Each number is 500 + 25 x the weight over its row's rms, rounded and kept within 0 to 999. Layers, rows and columns count from 0. Numbers have three digits each. The size before them is the row's rms in percent of the matrix's.

# layer 6 attention value, 256x256, rms 0.0872, rows 170-192, columns 0-127
099:525490442518522514477516462517509462513441483506481524527502516524489515475468468475517510508504496501486488472510489485473490458514486511471516493541535504489488489518505477499511482501462492489470468494456524492517492496507496483499490440475428449469481536447513521491514554517520469545507502478422515523460533531462558488494511465474493489500472483534495522477541495504522471489505
105:540515475508495499476535495467485520479530499503487453499568524491505493481537538460516507510487507521477481521496492477536496505486496503516517485504520488483474548503506478457498479461488487544478451488506504469479482482508509469510495538465472468519484428453525497495489561510507499499546512510530497510441519496486489471481522496500519509511518528512470486522510500488478453506531
109:492476469506512523496477523508536481449484505518497540512483498519473503483507515471531499520488499539423487494534478539490542491493510494480513494542478473494474555521495468498496496521497479501476515511473521518508460501499467534451497503478468501523482519476514539517537513465536493509505474503477536534566441555498477468528493499492488524466508459509524477493508490492454494485496
111:513497516504480507476499487514500529476521500534500498524537501474505521476493553483527510495514495489472524553494475524508520496494503496473489480520490514500419504490501487454468533504516536505470497489519487507423520516476509482453458530512522465487479466530482498455497528500490508482472487485525539472516528472518496489486500508502536451484521487537491500494459485495512496491511
100:521500515468541505492505504520490533533481458534479533455466469529475498514499500520508472477502527490535497523492486481506431530503492505545473524479470468497463448514535442475495511500483557471514465508503499502505524516482498482470513493547536522470485498473480487538492520470472511525494501511520463504543501482484539517492500457511487509492517508494518525469460476487495479499526
091:513486502476524488523491503508521522511481475501476570489513499487500509522480481526491497515507536518527530487462514507533505460509508517501490506507501489475455456510511521551545487551494545472533515498504490471500518580451469483483519435528500473490489519503512491493476536497505540536456471464514487446500470500481474494517479488486485514473474481497491518496509471485501490464525
101:514521495501491447529529506470522515483502510472452514499523501501480503472500483520460526514478522563528489498508471488516516473493503501516487500498510472504515513492453503502476501514476502486457472505501541471511505542521480507470497491510500502511507504475547505459504495464481504525539511510521503487454512490456438470506511566483451548486503495483482477528502531477483487515537
112:488460483519513503455491497518509462515474501457493496499507472491512503512455484498475527504501552495477480514455544527524555483529515487474483563506451515529507487554479500508489543498505487477517519488534505528484507505483457469486506511474482498513464509516477514536518507480481474447509519500511519476537467494555499468498497510508483467523520506551539490490504496485512552470497
109:500506471505461527503506513473489543488530513533491480509462496497518512477539487460486508490499498509523524483531474526514507488477519473495516482527491476478488531522511460452530534478464493496448493480458504500510504517511527548517513506485461476489534489507511491461478504529508523569531506490513526496460448475504483468479486547517507528499525453503529533487528498455484494550483
096:483499510513499454529504493555507471463493504476506526523457459477514476492455483490495483526490490524489491466519498494482527488547525482532514481516503525532487472523493517544479479481492516471534508504511470508497517512492514471435491503489489505456482504529498465531504506518498421471451521489519501433487492515446518494474470472500488435486515531523513520504490490498517548495520
100:510520524479518470507477506480530530465513489549482497479564494506517551466498483486556511450507501513499529510507449508519532515502510478516499485494498493492459516485523452490510522527502517479484496479525452490490510471543537456506508532545527509492493479514505476491497517483505523466452480502524528527518513482467439484502467539507522494488510494520475498464457512505509495473530
093:498477512479500502497501466494522485513486475460510514485505508513468488533499538502521518493520477454504510530473546482476481481515503510488521443492517544507499479472516524473462526476506540487508499514520475481494553473484498469521528505502501485500531476481485523529460511489525502451497514502502471485529515491485498535529515507485505470563472505488489519501522475492513544490450
104:510502485499523516475489482489534519503500477483531463502473499471486506562522536510518454507471477442507490507484507507511476518512504494511487505446500551516519464457459525506482503518520529497521482497524528520512479479480509502470455448508539475542529458497489513520476548492491500442511480522442523509496548522464551493479518467495501490469496554497492519498494493516489519519457
101:513496501494505486529465482460475495471532470510568481501473511539489500478549516509523458478513488476515489521517525473486489510491535494486517475515554468443483481436551503515508479512502476509489494517459496522498494520506494542498477496506511495502498470471468453499484521509507491477508484484455496508497539552512548530524514441487533544485472463494492510501493467546500442492498
100:505513513495459518475500487475484485522524489500469489508486472476523513533461478519540491505522498469497502526487505491491469497524456505540482510445479521507531460498489523492523500533495499505491494497538507467483565473515474475556488523522540504502527482523507520482503488470478547486487542496509483514465483469477512486434512509525487457486487526484539483505526513477562497522494
112:488491531485443545527461493501474524503556504532515514499472504493529527496485507513535480434525520506528522520497524488474502509516534507545503513485507510447478510455508513545506479490541510489507500519490495527486531473520509518541499519516515503499482504551504457493482489484450485508512483484483512478488519493494483481509501508500532546467444460507513508488505507556528468508494
101:508519519491467533491511489502487531503561534480434473471550523523514510459542524502501453523509516492512474476491467488533483540471459494519512505487478494485567501469482470469539505466473487486478477474501498502502517511532507522540540508475469501525526495468527478459497524510494533528505518511536453505470452470460481492487507542510490514502491516474544496516473484474476473534509
101:483514517508520485501479497526516497521507485504509508507470490508506486531496493525489533501527505492481477506521526500516510482524503523454489509517503507522529440550525526506527495525494511474528528517493484491534519529480488495496511479524501527503499538511484493533511459476500471497434526486521507445544482506493514523483471486497492491512509470500523527488511501480503554477459
101:489486480530471478533449501473505473490509476505509462520446505512520498515524475522533458508490543456492474548516510476481527465501498506499469506478495442493519490488521483485516513502492456490540458521509477535499498490541482491512515491508506546485502506535455491501499492524501508488533509511461515500510497449466487495485498510518505534473510500484520488520505539478528495514469
104:502479522489489530533494494486498467503479528465498502533467524498491527545483499521472530521527506472486509517456520498494518518528499491459492529502490513535501491483495538504500538497511484522502477511530504490505471472561467466485477483489524518527495491525497484513540506503473550497493469514427548478519527493521483465491513507489523521535494479507492481495532486536495524464492
096:498478529528506489479501514498516511512483536516507479524502514502508517552501530451489504470520483521470521550466468506513532492468511514487471531472471512515512512496501460497511503515478500538517510492516485493478490500532480477565489535483475528497455501503521456519507514475490542479477463508452541528516475526523495458523513543497493512543505487506484530478552527506559485452456
090:491530499489438461488527536538495459508482492527499496506507510459504539513519496506468474575495509472518540470459538494470535468496516472423491499488457544506507485514464513485497482468522524497544542507514461526500504505469531483484466496485502478471494500506530498530494446505513486503459486490499486445481484534485531471485507497493521457501492527469493514510521511514485513496467
100:431525494496520494539468495539538446491483503505544462459512536517492505483485573515492534474492543516476509468526536517478494490521476473512523486498514468471481493522590480507493481501526486498471477487455511510487522486492494500505534526486513583492536544510483471454479493489507475489507488470497459500485563492554499482469480512522521506488568498485475529485484518504486542552520
# layer 6 attention output (transposed), 256x256, rms 0.08, rows 170-191, columns 0-127
101:476513487553507486492475511492503542499476510509562510466465570513483481483507467522491494494513459514522490487473483507509468506536457496520442487459512514494453482536513529532469483539510528519518502510499557543462503513581526474497521518499473512520505524529512487489487484491486503540473469485484474464511542517499544515489539515491497504486494503498491514471518521479555530556503
108:489500496494497501483455497482499507479488516486496518482501531504488513512487483567529452496474454518537520529492519523519474535522512505512462474451519471500507490500477535499495511472541529503485512423489502547487492531515499490514528529471517512512453500495515510503521497468491533513532493482491480490523520514502536530493540498503496493484504533490552476512505487495489524476477
103:495519493517497494518526492500473527517516479496523478463480496455511486486498483531489532489497526490518467528462527493474494464520483536536499531487533505497543484505489539516530505532503509481501481499487506498465502489544523496515508507485478515523509519567472491453445449569491533533488487493550472499517496456517521517507573533520504520529505502507534503489499482463527483512530
110:506516492461465539513460464476532500531457495479491510510519495487529489495502499537465493478543437532516529543495531533511499519506526517533476506495497476525531517482499509518507495461517522495510513518526481498504508502447519448529543511498539494509496458507474519483503496504507477510487492457529530476496527500465503513490514458536490517524482542484483504551502491471456569470514
101:508514543494512553522493470462518486471503485466430483556483517530496572556501517477466530509500496500484511477519507496489547516498512500489490495498524516499517517479514481500530544476494499486468526514492487420511504518460506514486457524560499495464550503463511507502492514505515492487493520557466533555512479504502487457478464522524500529509490468502488473498460489501506502544505
089:502492530507457511488493509473482525468534481513434478506508520544495489534506487484502568521502498457488521509491499503482513533503485522536512495464491534518513526525492480514483487499507478512518522552457495430510502492482517485511499462547494487495522496485501505501505492500519470464503498523483495488514455460469495493477510509452484524458481494476428480481478525537466509500524
103:455471482494524466472468546524473516438526538478476511490528502521466505514498486529544479510451498497522517481483498499520459522532476486520486472431531446488504483529481507502502502477522542487520501430477495517481488519532516490504510513487516526531470503503523475488506517476486522496531479492494447498512517536515536532527509502473542488470503535483509482509517478532514502505473
111:540489489469507504524537509540525495519507475536530528485479471474510497483476541476468531489501523473511502519478485492506503492551528519468523529523501562526488486498513463540523478514493479499526517562518481476495522484466495496522467482516492496457549527541485505500466473546491496510469503535526515515481460456495475552525494477524521468540527475511494544472500478481505458525536
110:454500490489524483503475513503455488481487542462482504497527509508521521516514496534510482533484507522480489486470478520500492510478474482504480486452525462492484530486458546486487508519512525465518504487522514565488459495518521506475546544472549510536490499481517499492503488479522511499472524488511493495501540534500509490517527472497510487497471539515522479518525531537538514463465
100:523510513508490511465517506512537505505478463536510482512485504521513496483501461465477517479526498448515494489525479501509509506517506507471517525535474552520491473496500438512508500499473465475524508550516490439525544471520491508537498458503485478486558493547505496505503503500486496461447489535488492481511480464484480515483494491524503520530505508492476486505472539484519495492518
101:497504496468491497484451498477496487468515514498424455509503499512495493501498480490524485511488441503547515557531500500508491533505557537519493503466484496538544516468472510472519506489503505498476519486493508486511505525447500493492530509490540515492474477481475527501518508519502485509514493503530531505494517526464513474490503485495505524492505538479497504537504508494475512478468
097:562513534532483516526509498491504479524490496537542518530491499485524445496482525511481514484504532486477493480538511495504509527503498476504535529544482516514459501505550484518486498491479492523476520545514508507483502507489491486473503491521512478467501505518478509483528483509468436528469478469493471499488503467496508513510457519516492459520527450504489517444519477480499456514542
105:509507503496503510514557485525480475530476496500537532497521478523458483533468492506471495479496505524472513507523523495515513457498495478484522488544493437501470495502568479490484500522476490527453460510500491504523474501498500500537525522528455509490499480490500492470501490471464494524522497482476496492477537512482471498469471530485486514467500440496495504465483470439522477510502
101:482517490534480491462494459455506491507531530505501500507507533476521463457517481547492453451492481519508523482522497481476505494458487464514492534514479464470480526495553539496474510508511522517424480498497555556500512509546504527529504500486456482503505482489510523504491500470533483501522514472476480488501562527493528463484488518502461491466493523494488539504513527517504541521464
105:506491533478506510529495506501494451543465481478536555503492487507529549567492508469476506517475552491446506472500493512521513526495543495462510515518495486486504512500499475527501491485515512515529568569499462492522475534419474491495482506523472466484500507473513489489514541505491458467527509548485555480485498516483470517522455468497485523497497449516509511484474478506476470506518
110:527513512494500487512487481490509436528531483473453488530526477505547486496510516478511496490520504463432497465526480478504512480488514509499520527527480501481521507487481456502501476491500455509462531548505517478562501503467490515486487486498471473478535506499526528540447535500497483472514515511488530504524512480467495503495512508560492528509484513518472496503492504535461485473485
104:460516502483506521503481535485474536498479528460533548506542495480510511484508534522515472528464546503489506517479487508508491520485498450455508496477535458465475484499497506504511515495529529481499543472500464548495456523501489504482508516523508508486465486493504472474535506497529494493472519474504529508494529524522492489535491486466515482478497478511543491534507516479499508451494
101:514505520520484518504553483507513513517531489545531481487486511488528486498507507465472527507530535474492493477509486500486514503476497492494533524508484536502488515495526482515497501531453468505519518566510486452479516467476479518482484481534500475477543491519470533487524498525527478482483525515495505518472457502505474486519475486453491501531509451520452520478482518514529512541546
105:505496470519540505528494509511530465501500521488473503485441502498496551539508537520488456466476506547487507474508488459477485496466511484474488526518525519472445502493511455472518486518501513481449546546482512508506519548464465499486513534470500508471516525501500490522502499498487479480520495530508534536483492536505502511545467497511491457474508462489510534469536493493531464518506
104:504478463535490501502511509523504522541502497528532489452488485462475505476512559465484504512511502503480489561498507522531469503504532474536496508546471547545482468523504472499511490490494496543528477473474493471508530519492525502524485477511478492478482539522498521491489510502494506533551486515563518497516482480465512527500500486454531485501499516497483524444501487455461460491536
097:495467464506505521504501521523461514542515512537481430483500488481484509488488502460496535509497441538553505529502508491505488544505537533523489490498491520518504522512478508487518512509514488523475490510455516522484508544483536480467489508511509455533489520534448486452488484541461478535525511476517546504459504522508490510514549504483535469470499508463525524460535493460485503529517
090:506507500496488532533526476514493505554513477520533504484492471474498425494527497445488569495558522503460493518483480529477495466509507467499535528533489510512507507520514460503478487540472486496547510510510473454512488490498456523540511474543500502500486486479461517475510525479487507475446530472532522510510492447476461497502476499493509525525495481493485459483511526468488521485522
# layer 6 attention query, 256x256, rms 0.101, rows 192-223, columns 0-127
073:506518487535491512501495525464489548476502514516483503491496532517512507457515478483491499514450489521502489479515480501491463496527478521512480495486543489509547453460568452504514492498478511538491516478478519482495490501524515544512503476500514493493498518523498508497508495462521461514522480461534519502496493497486501516455536483488527519481508537483488483522482522436497495536505
111:534529514478519499461496494484457502487523499515460461526481534471472474511462485521463511471475488505511530497501485510503479544507532495476500483550518517513499501468541514504481551498494507505471500484456477523467496521492474490511485479530519516481513493543452493515490502480474447526527483541458513551496494477495494507498493481481472476476508458527473522451497496485488557537477
088:536484555499478518490466524461492523515471498548464463527472543507509512516479485475490520504497523495507517539508458529476450524482536511543479513567490518539533496458540500505489540497467524531471493467492540530476492456526507535532503501524457513528496470539480474523473480464516438503535484543514560517490500489487483547464484481490457508491505501493462550478485503480473531518471
102:544553520489538493486518535517493525504513472519507454495449543513462478498470500505482491488467526498495508503509507541461481530479507511484510487546522510522486523486491502503471530484505490528473493487523501534482519474455492486492486521532533502509521498527477473487500526498481474491552488500460538542480485476509532531493484506458466493481519481563472512498471510492483566542483
106:530486510495508544500459480499514522529511475458465465504472485510511492530478487527498479512494511519534523486501484496476480481507534522500501508526525477550508479460505491493416508490496458493468473503506523506446478467481490495519516512507479566500464484511486468494468510487467485514533525529453503517492512489490511539458484504536528495522501505479494519516471465489479551504477
089:512506489521535491501520485504464538494452513521525475510480543469483490501508517495496516517469504492463489464483528521468505513518503504483495528515465511476497526491481538510540516469520547560512516476466479529508471503473490517518484508501525457482491508456440529468506541507482507474527509466450544513474449480515517531533493512425460514478520490532469501510468514495473512500500
096:459497496509492502499512476481534469500529530485478546510543454500544508523513517503515489535528490465508514531515536437549507547502502493529478466533507481499483481494464461496506463482542503520528531509486469487517528538505478522486523507468508465473489499478538485509497527546474526493462531455504483479483535517512498474512511529523550491500489477483524510507521458560505428453524
107:473484430497470481535518471515499521523469542449512513474513455497503527514520509539483488510512515491501483469473532500512512475491518488475464504478542503463494513538511482476495487537507515459492523523519489525505474492488461495485505554484499503494488550479526487516522502507508489469506558480494439482529537532513509501510489502522518504515452474489524531522502481517527463519491
086:465459541505491515458492524479502484481520438523517478501516495502507486476477483455485507542533488507519497495509490490488462478499500497526576489507453463509507483476486520517473506472520525531518491466470503534516543462549508524518502450495494495516475477490505508465510514484539489517528451465499509492491535515482452510518501494482500495491497562507498454513545472468498531457485
099:499516543512474507454475532518481517494532457534491447531453540502469467526462437493483525457497498523509515483524507470503500546509502466482489490506479536536497497521494516523511507493474511538481496458449511465481503501542541460519465484511495486484492455526484478471479500466510468506487459556481519521483500507487490499475470476470449523494505513498433478497486545484507554543499
110:463529540496476494475538511524510524498567442490467468540471524519472500489498482491485542461542491474530547480495471465543505514489508463501520514476497522492511511512506512505481528504465530471489484486469554485504502495515515494498481463498486527507494474517504444515477486477525449539469483568502533520511539469522484522470530491530522495496547496497469492463483493542541550533544
140:510481464488495517534531465474476470522461567462503548467517454491542540512527546534502505498474506493485499507491512505492519474488486537469476479513523510498498527539497487473518485515525478487505527555538494510504466497452480495501488560511489516505500549492515502545470500537485489483494539479480493483506490511501519487518525506544539480498488456514548536511486475541486468485505
122:463509517516489493490458536485498525516517514518452474513501517521475505459515440449503520475521485524548519517519472472513480532536494484489482494479486530532488473500511481519507477460507561512529455458441509497502512461511535477505510458508511500506517471519516486482516471497515519529477420515492515508478524488469467487487493512490522526461493527501454455473500527480528521475494
104:505552521491491532491485456489505491459475460509562510478521495466509492493490512480488479488494531509461518492476487515478472490465493510505495503536518477515476481469519524510455495519490484487522495508507505526532532467521514520505539451488498481479509521483473505504520457533496500531507474506490518498485487502486514478475505489511483517459513521502515477511494481487473497458449
112:501546503478503521464483470490515555488478450529497535479489486495521493506458501470506478486472491513514503520516456480511503514507490506479544519522504511491541441508475436468505478500539473453525514524519514457482514492526487512531515482478496482477553523522496533481512420518490507509484486502526495467497495471509460550503472486480519534521523492516492495513510486516523531534539
113:510501492492484517507490517502517494513520533494482453527496546544470514514547529471511513478451486528514492513490478481509504503495498458507499504472549524503503503540484488462564507468517508506481476495496515502512498530504487505513476520456468501488523476560502488501514518520501479505488480508515557531474490473471513499513534498459516492491497496524502559503514471506495485498537
111:484511490475515511455519478515508531496519483516491488472500481501488458509471485486458514472488520532494515506496453472517458469515487548472500463529490477532497478546506495509478500494455498463504482494500491517436484448537521476534507477510493494485475503506513466521497451450507453534512501557542451524503523464468506496506532530491514526486541505459501514518483483503504505498456
105:528509454493469466474518508472517490476516483499524482491518496483529518489492514504501509486487521457510483488525519512525535459506500518493452545476506521469531496528480463495489488494535488481477485474489476470467520444494497516472492528520496476485515494488514522483527483511504508475508500445554488487477476488493544481492447497481511507490537519522457473451485555467463499511497
116:467489508488482511524494493556487469473425505447502544475519466467530510545508498527503497446444522539503498534503525545469483512506531501488499522487439478525507488515520515526480518532515444500468519480515493484496509484469448491497470480513491488508518545471485495500527459503489522525522477512528498524513487476488473491497477498493534541520518508479492459501538469475529497491480
130:456537479531493496518496511483565501548526509503479539516495488516479474486483544478481524482482496499538504519497524459553532504518485484517518491480474490480510523524509506549551516502473486512507508521520498458519500523487511490465516460519459521510515493507512478515523513527549506525444485523473493495541487520543480518511536529496478440507479479446483472511475470476517496485531
112:523502495521506468534495524499534504471504523462517524510480536531492477474525531491515517523499471516501486505511521526506515507519546487524491507526530514496477556526490466531517505559507497532524534477520520461516469494500496453472528545473479536477561511500490532518539489502470471495459507492527525504533462497453499468478483454468483487549470502521455529472520528489498529490519
111:520472518506458490496487505488486478491471508492493538513506508485511495480533486513502480540539499474482517503484551527452508482499558508515511497511490485500529498486529502512487453495535474523552525478500515506523490536508501517485510551465523505481491507461500573479510518494500505489509508483519545512488507499511510493503447490513535500504475508495468491510507518485495474464545
110:488485502480512559521474474504479500525511520496522499508496487484508478484482496542521498513557557553503486472496509489488460514480512499488505477540486482520512510519499544515489476470511490524504537443490478486541518460496496530519547462508494506491496507432504525507523490486531523528496493507539469514491511529484494508524439523514448488504488527470475461509522497483489528424473
108:491505507517497512533514486501541481534518467501524479478496502498511499475480518478507492486490519559521520544499549509533503502424506463523518512498516512492490537490514511494478538483539487527474507493501517495529511481507475463495501490484480525526497540476548454509548472515488503437470462532514484475479498525525540492479509506511462487488514475499497498491526438497507532517542
108:508476460523532493539480526487526491499469501471501512543535520519450517520521481480502516476501501492498493503524493499513536505536475521482488482476553493504479506490475456494520485496496516470518467483493478503514479538499531506470496508512545500476532479527448489500505507508530510501492493452480536512520448487487497488532489483472552513504500535548486474488524532503494475467484
110:441507521504517528495502480558532558471512475538492491492472497520509506539494496497465466524457508479521466520517487493496482500484508484530492592462505487460515468508488459474495463496479525496500470534483513490505519498515524501530508469514480493486508501476495486520487541520515505443491488499503461507497496470491502500513512536505438517484504522478491533518470504506553527511561
121:508495510477479497479525451513502485522462487494500473483493496492521497540486506503483493493515515560484481528517491484447479507478500491467519510508482522519503481515508555479494530501519509505533536514513507511503494474511487477567556496497491528529516502513493501478496469486520506517502503518522474517491487485469497480487518503497471502514551487489518484524473510487515503499465
129:524570456517491480495467531481567501499530539471497486530504492519461478459520484487483463537479521490520511455522494415528543482538478500537477508492555485426495486523474500528493502490446526494496490500515518543513504519505524508444505501505462479519539485554498526505477504537508462499485481490492508492515514493510520459458529538508547512482515489487476521505475489503507476505494
112:529484502499516510498478539475545460488495501442497499529503514526464520469538508466459493471508520490530511502526492480471540475482494518482484513456532498479489508475487462504526467476504496528503467518520502497520471513498499518468484515488500456514516472529484548487514485543499513486509464500466542509523468490504467499508500503486522447529473536529535469495455479515501461494487
110:502463544486518487477532481495472501477479478520538506494489469477545476510462497519508473535527531502465503466476502522485447473431497533521471495506479494492524482542519520505448481498509494526513557517500502537495520445483469520508494468497524497500467541468502506498503485492468503500524478498521493466505521528472498498531521451502512524510527518480528490523493503516489499522463
117:521505484520511479507498547484535491495517559504499483532489553544469502483548527464486519498478465519524516496506468531517523513537460460496490492473521516493482506517472488522552483486468545499514502495506534453490485548542539480496487547466489513502532489520492535518506485475483485489486480494489544501505467496484515491520514484463535495500492493534480525462485516504509502551527
115:501524546491497494472504499516541495509534466533479506491479483522532513525479505487536510451493483492482555529509521503531471539494506521524520505513507546517486517486485518512460504517538480546484509511479527499494524521470494507502512441492490518485495490507534466492475530499489535501484466482501510493509528519477505524441489546507486521548469482487485496516559497523490496476546
# layer 6 attention key, 256x256, rms 0.0998, rows 192-223, columns 0-127
080:492487497503521474468512510521522467502483509465545493466482545521513505520469526551537480452490499493482500496491517511500515553481493537517491497522472507485498536557467514525453444507525515472538532546526511483466491472489514469488520513498496509522484476512540518497512503494489486477517530550473485485520483540468556499473508504513521511481535515516512537534497488522514466506500
111:482490508523488560543473507462522493477461473509488472466516520544476475460486521465482498515529504492458471491521471467471493449514519453507529493488521472517535495491471497481499509488494478496480469449472545471519516507481459515500482517485517555498486524430476480486522478486497564480515508481483516505513515543518473512495470533464535474524492499511520464512529523511477500509471
084:491455507496505484526530463443474512464518473503508485460530489493535483486463449525503490550540489488460521472511438452473483446478522508515494474480517502521518483489510511496533478492486435502477492488509496470509537504494470453486486523488525541471430525478497505474507508475458540521499523504519486514516502530517476492516500520487505492452501545445497474491520492511477498475472
106:502535466533454508513458491498511525520495477508454483513524509505502475442534493435496509491540483496503531531510497493499502508510494421498523466509482460490527524483512486467519510513482492488472468446453507474503537525515482516503466490488488494476513529481452509510531489471508537519494497492551490532463522508530457481541469500464522466504448483481506486478546523475514508485473
101:503506514499486525522470507521480472467502455545503531518535487492546474521470474452541516564506479460481517509494477491512512481518502491458497522501506491512548526474507529471516510540486438436500499481502487497482498537533531546484501492486486470484515506513481538505509516517492540505526504527503505533490495514498510486517459487514514488503456484468537498484532537488512475514473
100:433472492508478497491477500511471480523474522529503502455489512490500459448521503494449493483543490477512500521508529522496533534467527448498512476540475491492473551518494500469481487497511548513465448473479497479491520493505500475491511529474487484498511502460493513486537465497505491482507492476492522474459497553506497477516457537427542488514497487513499467474509524503531540486527
121:530497511488534506501546517547513495506499535448521511518467495486474540506468535546524498510475510507505485485468502493491479494513497564518482516485523514504511517529489520565500484548486495502532556553532520496487486486457516480497515495526505490512516529532550495498478497535491491507482516535477484503541466462509525506491544466541494494509515480542503527515472496525480499542516
082:526485471461529505476487501495514471438555498453515498503481528505482519551471514560539517534485532452473454505503518483488500521502521547481473506492541484490521484495469523501522462517481484478540534536511516485498439539473471535485513522486511510507505458507499482509508519504499505417477497495483502491534475450489515517481499498496497496512489526497541525494510469535447471470491
129:452481511548492497523482506502489541503495508544485501514514520477546465466506465464528524518530466554495525537553499532494487505489532459512514491519472482495506473497510450497515512484508537500501479426461494467501518517528499496485467463521508484477513511448458504472570500481473515544505484498562479522499530539519450497491457517451498507459485517493471467478525537456507491518480
066:525511493541495489506455497528552526515478494511507465496517533511475449474482484461515516473517491522509518519531455514536487520495530471520525464524504471502466463470509451489525473490512456529487492524488467474467576488506519521475514440533479522472461485492523506482553494487505457515513508487540480542485502505480513486507469511453536499500517489475505475518503493483493503514552
101:559510472438536485531490518527520506487521477469535518497472486500499510494509560506508486511471530492475498510483505471531512508518505531523459533496530489520504514506521477504516487524488488477523514583541469491463502496487514514511505480513499491505498506576543530511477518550477525480484510517496500524509500469485570484471529485565522497513502460496505538502460468511485493501505
124:497527478466526526477518493511463491515513522472517508476490473484481537530487541565505449501475539463487471461447524492490498509505474519486486531502505482485494556495488570503471502500522504483495512545534512548501469496467505499512516545480498497542495482504509501512448501520516482482465541504453505503520487481520522499514534493546453470510477490519542514543458447512528509474479
087:490497502444512504468531512516551534521496510451538513503531513502540529482521507458499500465511463501526510514531480526544465512548525543542495530514467535500477475502467483533488478477499504547569506539529487456507535505545475493514469473500498492473513504538538490494511496506472507519508465505518489468510469508430462531466543507468546536499516528490483547509481490519466477508556
145:539555461513503502510499486476506505537486521440509523530497464512475488497481520517501474522431493492502464493496512452495511467486492510475480502481530475546503532484489509501528490539482489444508529537513475511527470509434490550479519507507496511503504506506526518536438526531520491451462521495465541513531475475498543485524536500584523481527493468512527533528481500513478496474482
119:537472474504478508479486531492500536504542511510504497512488466533479492468471491449450473495530508461483492493532533472480498489545448491528533479525483508538510540483513496494475446509467487501501480518505513485500540534491502499501504488513531475523485466483510545468486492511474539517500474513462542537495495479479486501486484531510475516517463497500525486423506534513474477509466
107:485494522476500472468515552508539521499486567496481508476506495486505540461521506505477504485490504492495512474492497545538497506538502532553536513498478516481494535534501492491485482475508586520517527487506512475503519525556503504530509487486506501507552505514504523510513498473496526508482490519517487483535490501480490528480540480484481549480497491505481531494497539503456476491514
114:519556459544508472502489520516519513528522479502520494520548489514477468516513506493497481469459457417483570460500502466507491515507455467475529494548499527526478546474458513486510497471494482466465486525500499523479485511488470509472479500496501485529470469489494509509465492539479515495467495452455471530519471528500540435506497529447477445504495481513494497459530459508519522476522
105:510473510522507519508498494475465455502473514511478491493478485525493505459477558492515510448545507506519502498528534490484448444512473534466492496508555530506496499465471503516471434494517446485499474446500506505503491480496442525489517514505495506509484467535516476547467487517480454502492492459490479531469489484459488495485514516522523521495540527513495496484493481549505517469483
112:518470497519518491471480533504501522509467489537511550531492498477500466507475522489490476499521514487493471495514466454470478522523487450455520498496509507553491492496485459477504498494469528436482509516488534492474434519508528510499493485512490503507496471499470527545471496509529498483499483478477481513516481478516540504462478493472399482494498472490477460505493526461520489454449
120:506463493440498490481526474506532543486490514538477479498473498505527510442505510501493499524493498489496478501491490539530531525505544536499464492517476529484514480506480468486547488514497533464525532535506511501477486481510491481541552489466500494491510522484501502510509481523492533466510495541500505474484521477520487540489529536501496489506488488495486532502503495531550501508527
107:524521517498495473477503496505504504522468518464490495504503521499525513478494506480462522487541528498513435501504503539508491493535492500536514495423536529541512507538495500530463476509495508501518507531504515499505507465523502503498496531466507477488507546521521492489506474510507505494514503544518508501499471481494486504482530503527558572482550520482499532493474539528472482514517
110:548495511487484505514508485465510507508491484441551529506491474485494449519468488458519510513507494551481456536528517497486476463496529524479483497469530499520509502482510475526491462521483482511498536516516530472518501460485510506487513526545486476445489500488528482493535487542505471510532496516502491488514518475466473541479497504522547546460531509482497516512485552487476492538467
112:501476498532514521550530497488510481505503487474531490529477538460539493544465471505507510534469490510479440473539501464525489511477541486502528491493522497525496496525479456519531518527470519475483507525486511503470507517477496489501480530525461495523456490491541460443524542520481469489477504496512518482538482477500547514443477532505492509526478468498492508512484490478520507471515
109:534545474528542512527499469525476504461487477541459479507470523510491515492501557504452526524482510456493446514495497484506550545546524470517509519513539545487505454488456483505490495518438558496500548523466515506498489525508517478507497530480512475488496511471469533447479485503472489480496520522478519488498508497530454518499507465488469492510471523529497522501472503519526517476480
101:485503527458472479443506536475518485509543539486543503490472487529531547502538505503520518482480511523528513539491470510512449481525501540515463526483490520476506493506537456512433474517514539478533489563528483460503508469517513512505510496502489509517527508564516490511521452495529504503488465497516502481489511498457505471499540497518523540494503516479479513517506492496471465494545
109:488488480451528463495518474504523502471471510517496517514507504486488464446508522502450512501532556514524541469517551479516506518517460485508507453517474472494486493489563491508555501545474472523507520486487504514511488491488484518477504507465474489513474517490517519496493465472498515513548496495443502519512513523501484523450495497490514441488518471530493459501503518506512510476448
118:496513498536522501520485499512487522521505488480515492491459499487509453517501466503444474534503529485471536474507510471488528516506516434485558484489525477517480532504482516500492480445450469500447514456467478517488508560467562481506498515497510483503487449417518539473506512530506533483476485506451535504506513542506525536527493508500464467538492456511502485480523488505513511470479
126:481521457551480500510505492471517520521477554572455469447513472526473559462552498458525526453490455497457521520476514522476465485498503508521491474485461511511477519492530505489540519522504516466540517472514472505508464470494502513500497513505521533504512518479510454511507502487494546486517540514482475501490500512482465467522543550507529519501499509510505513488512550489489495495523
116:465491525478495488489483505490527536482492544515491529468481469510510539476524466494515520484503490536489483521475525546517512509538494519480467489505518436478510464498527484503473487530575531478525501504505502488488504496464493537520508484505475510477562522503492494537485469469540514514501495509524483493491488528482478467481532515536517563503486468477501507524505517464477488548543
104:532508481544551522540482527472494496490508455512497501500517499517457457513465538510511474496519491513485499478535514451476516482477496467445523456505519435490520530476480480503495503488490460489469492468473474520479499524424488517489480514513501511486483465488475492519468526493536495493523522485467460538489511504542529480490445508519492439491470520507519490506526496485538531493478
112:454485516457472482474514517492514517491522548476480502472509535502531523487550479483486495469474521491518509499465514534524486498549512543534508510478516505493498533519530500496438483503520548563508490521520493502497519485521480472507517518485538511483540493530529512497503477502475502500490474510528508484506483510457478499474533512446565554473516521462513520522464533497464462492530
116:531531508474523500508470494539494500469494457502531474484506503513496521521462543465506512535510497457527470493544473530544518524530497529573536521496529542474505464506504509467534493463487463497473496496481482477489541528544496510505483459503512480461469521505475538529507536497445549493508496522494464488493499488501469521529505464527495484497505506498478520483480514537489516560505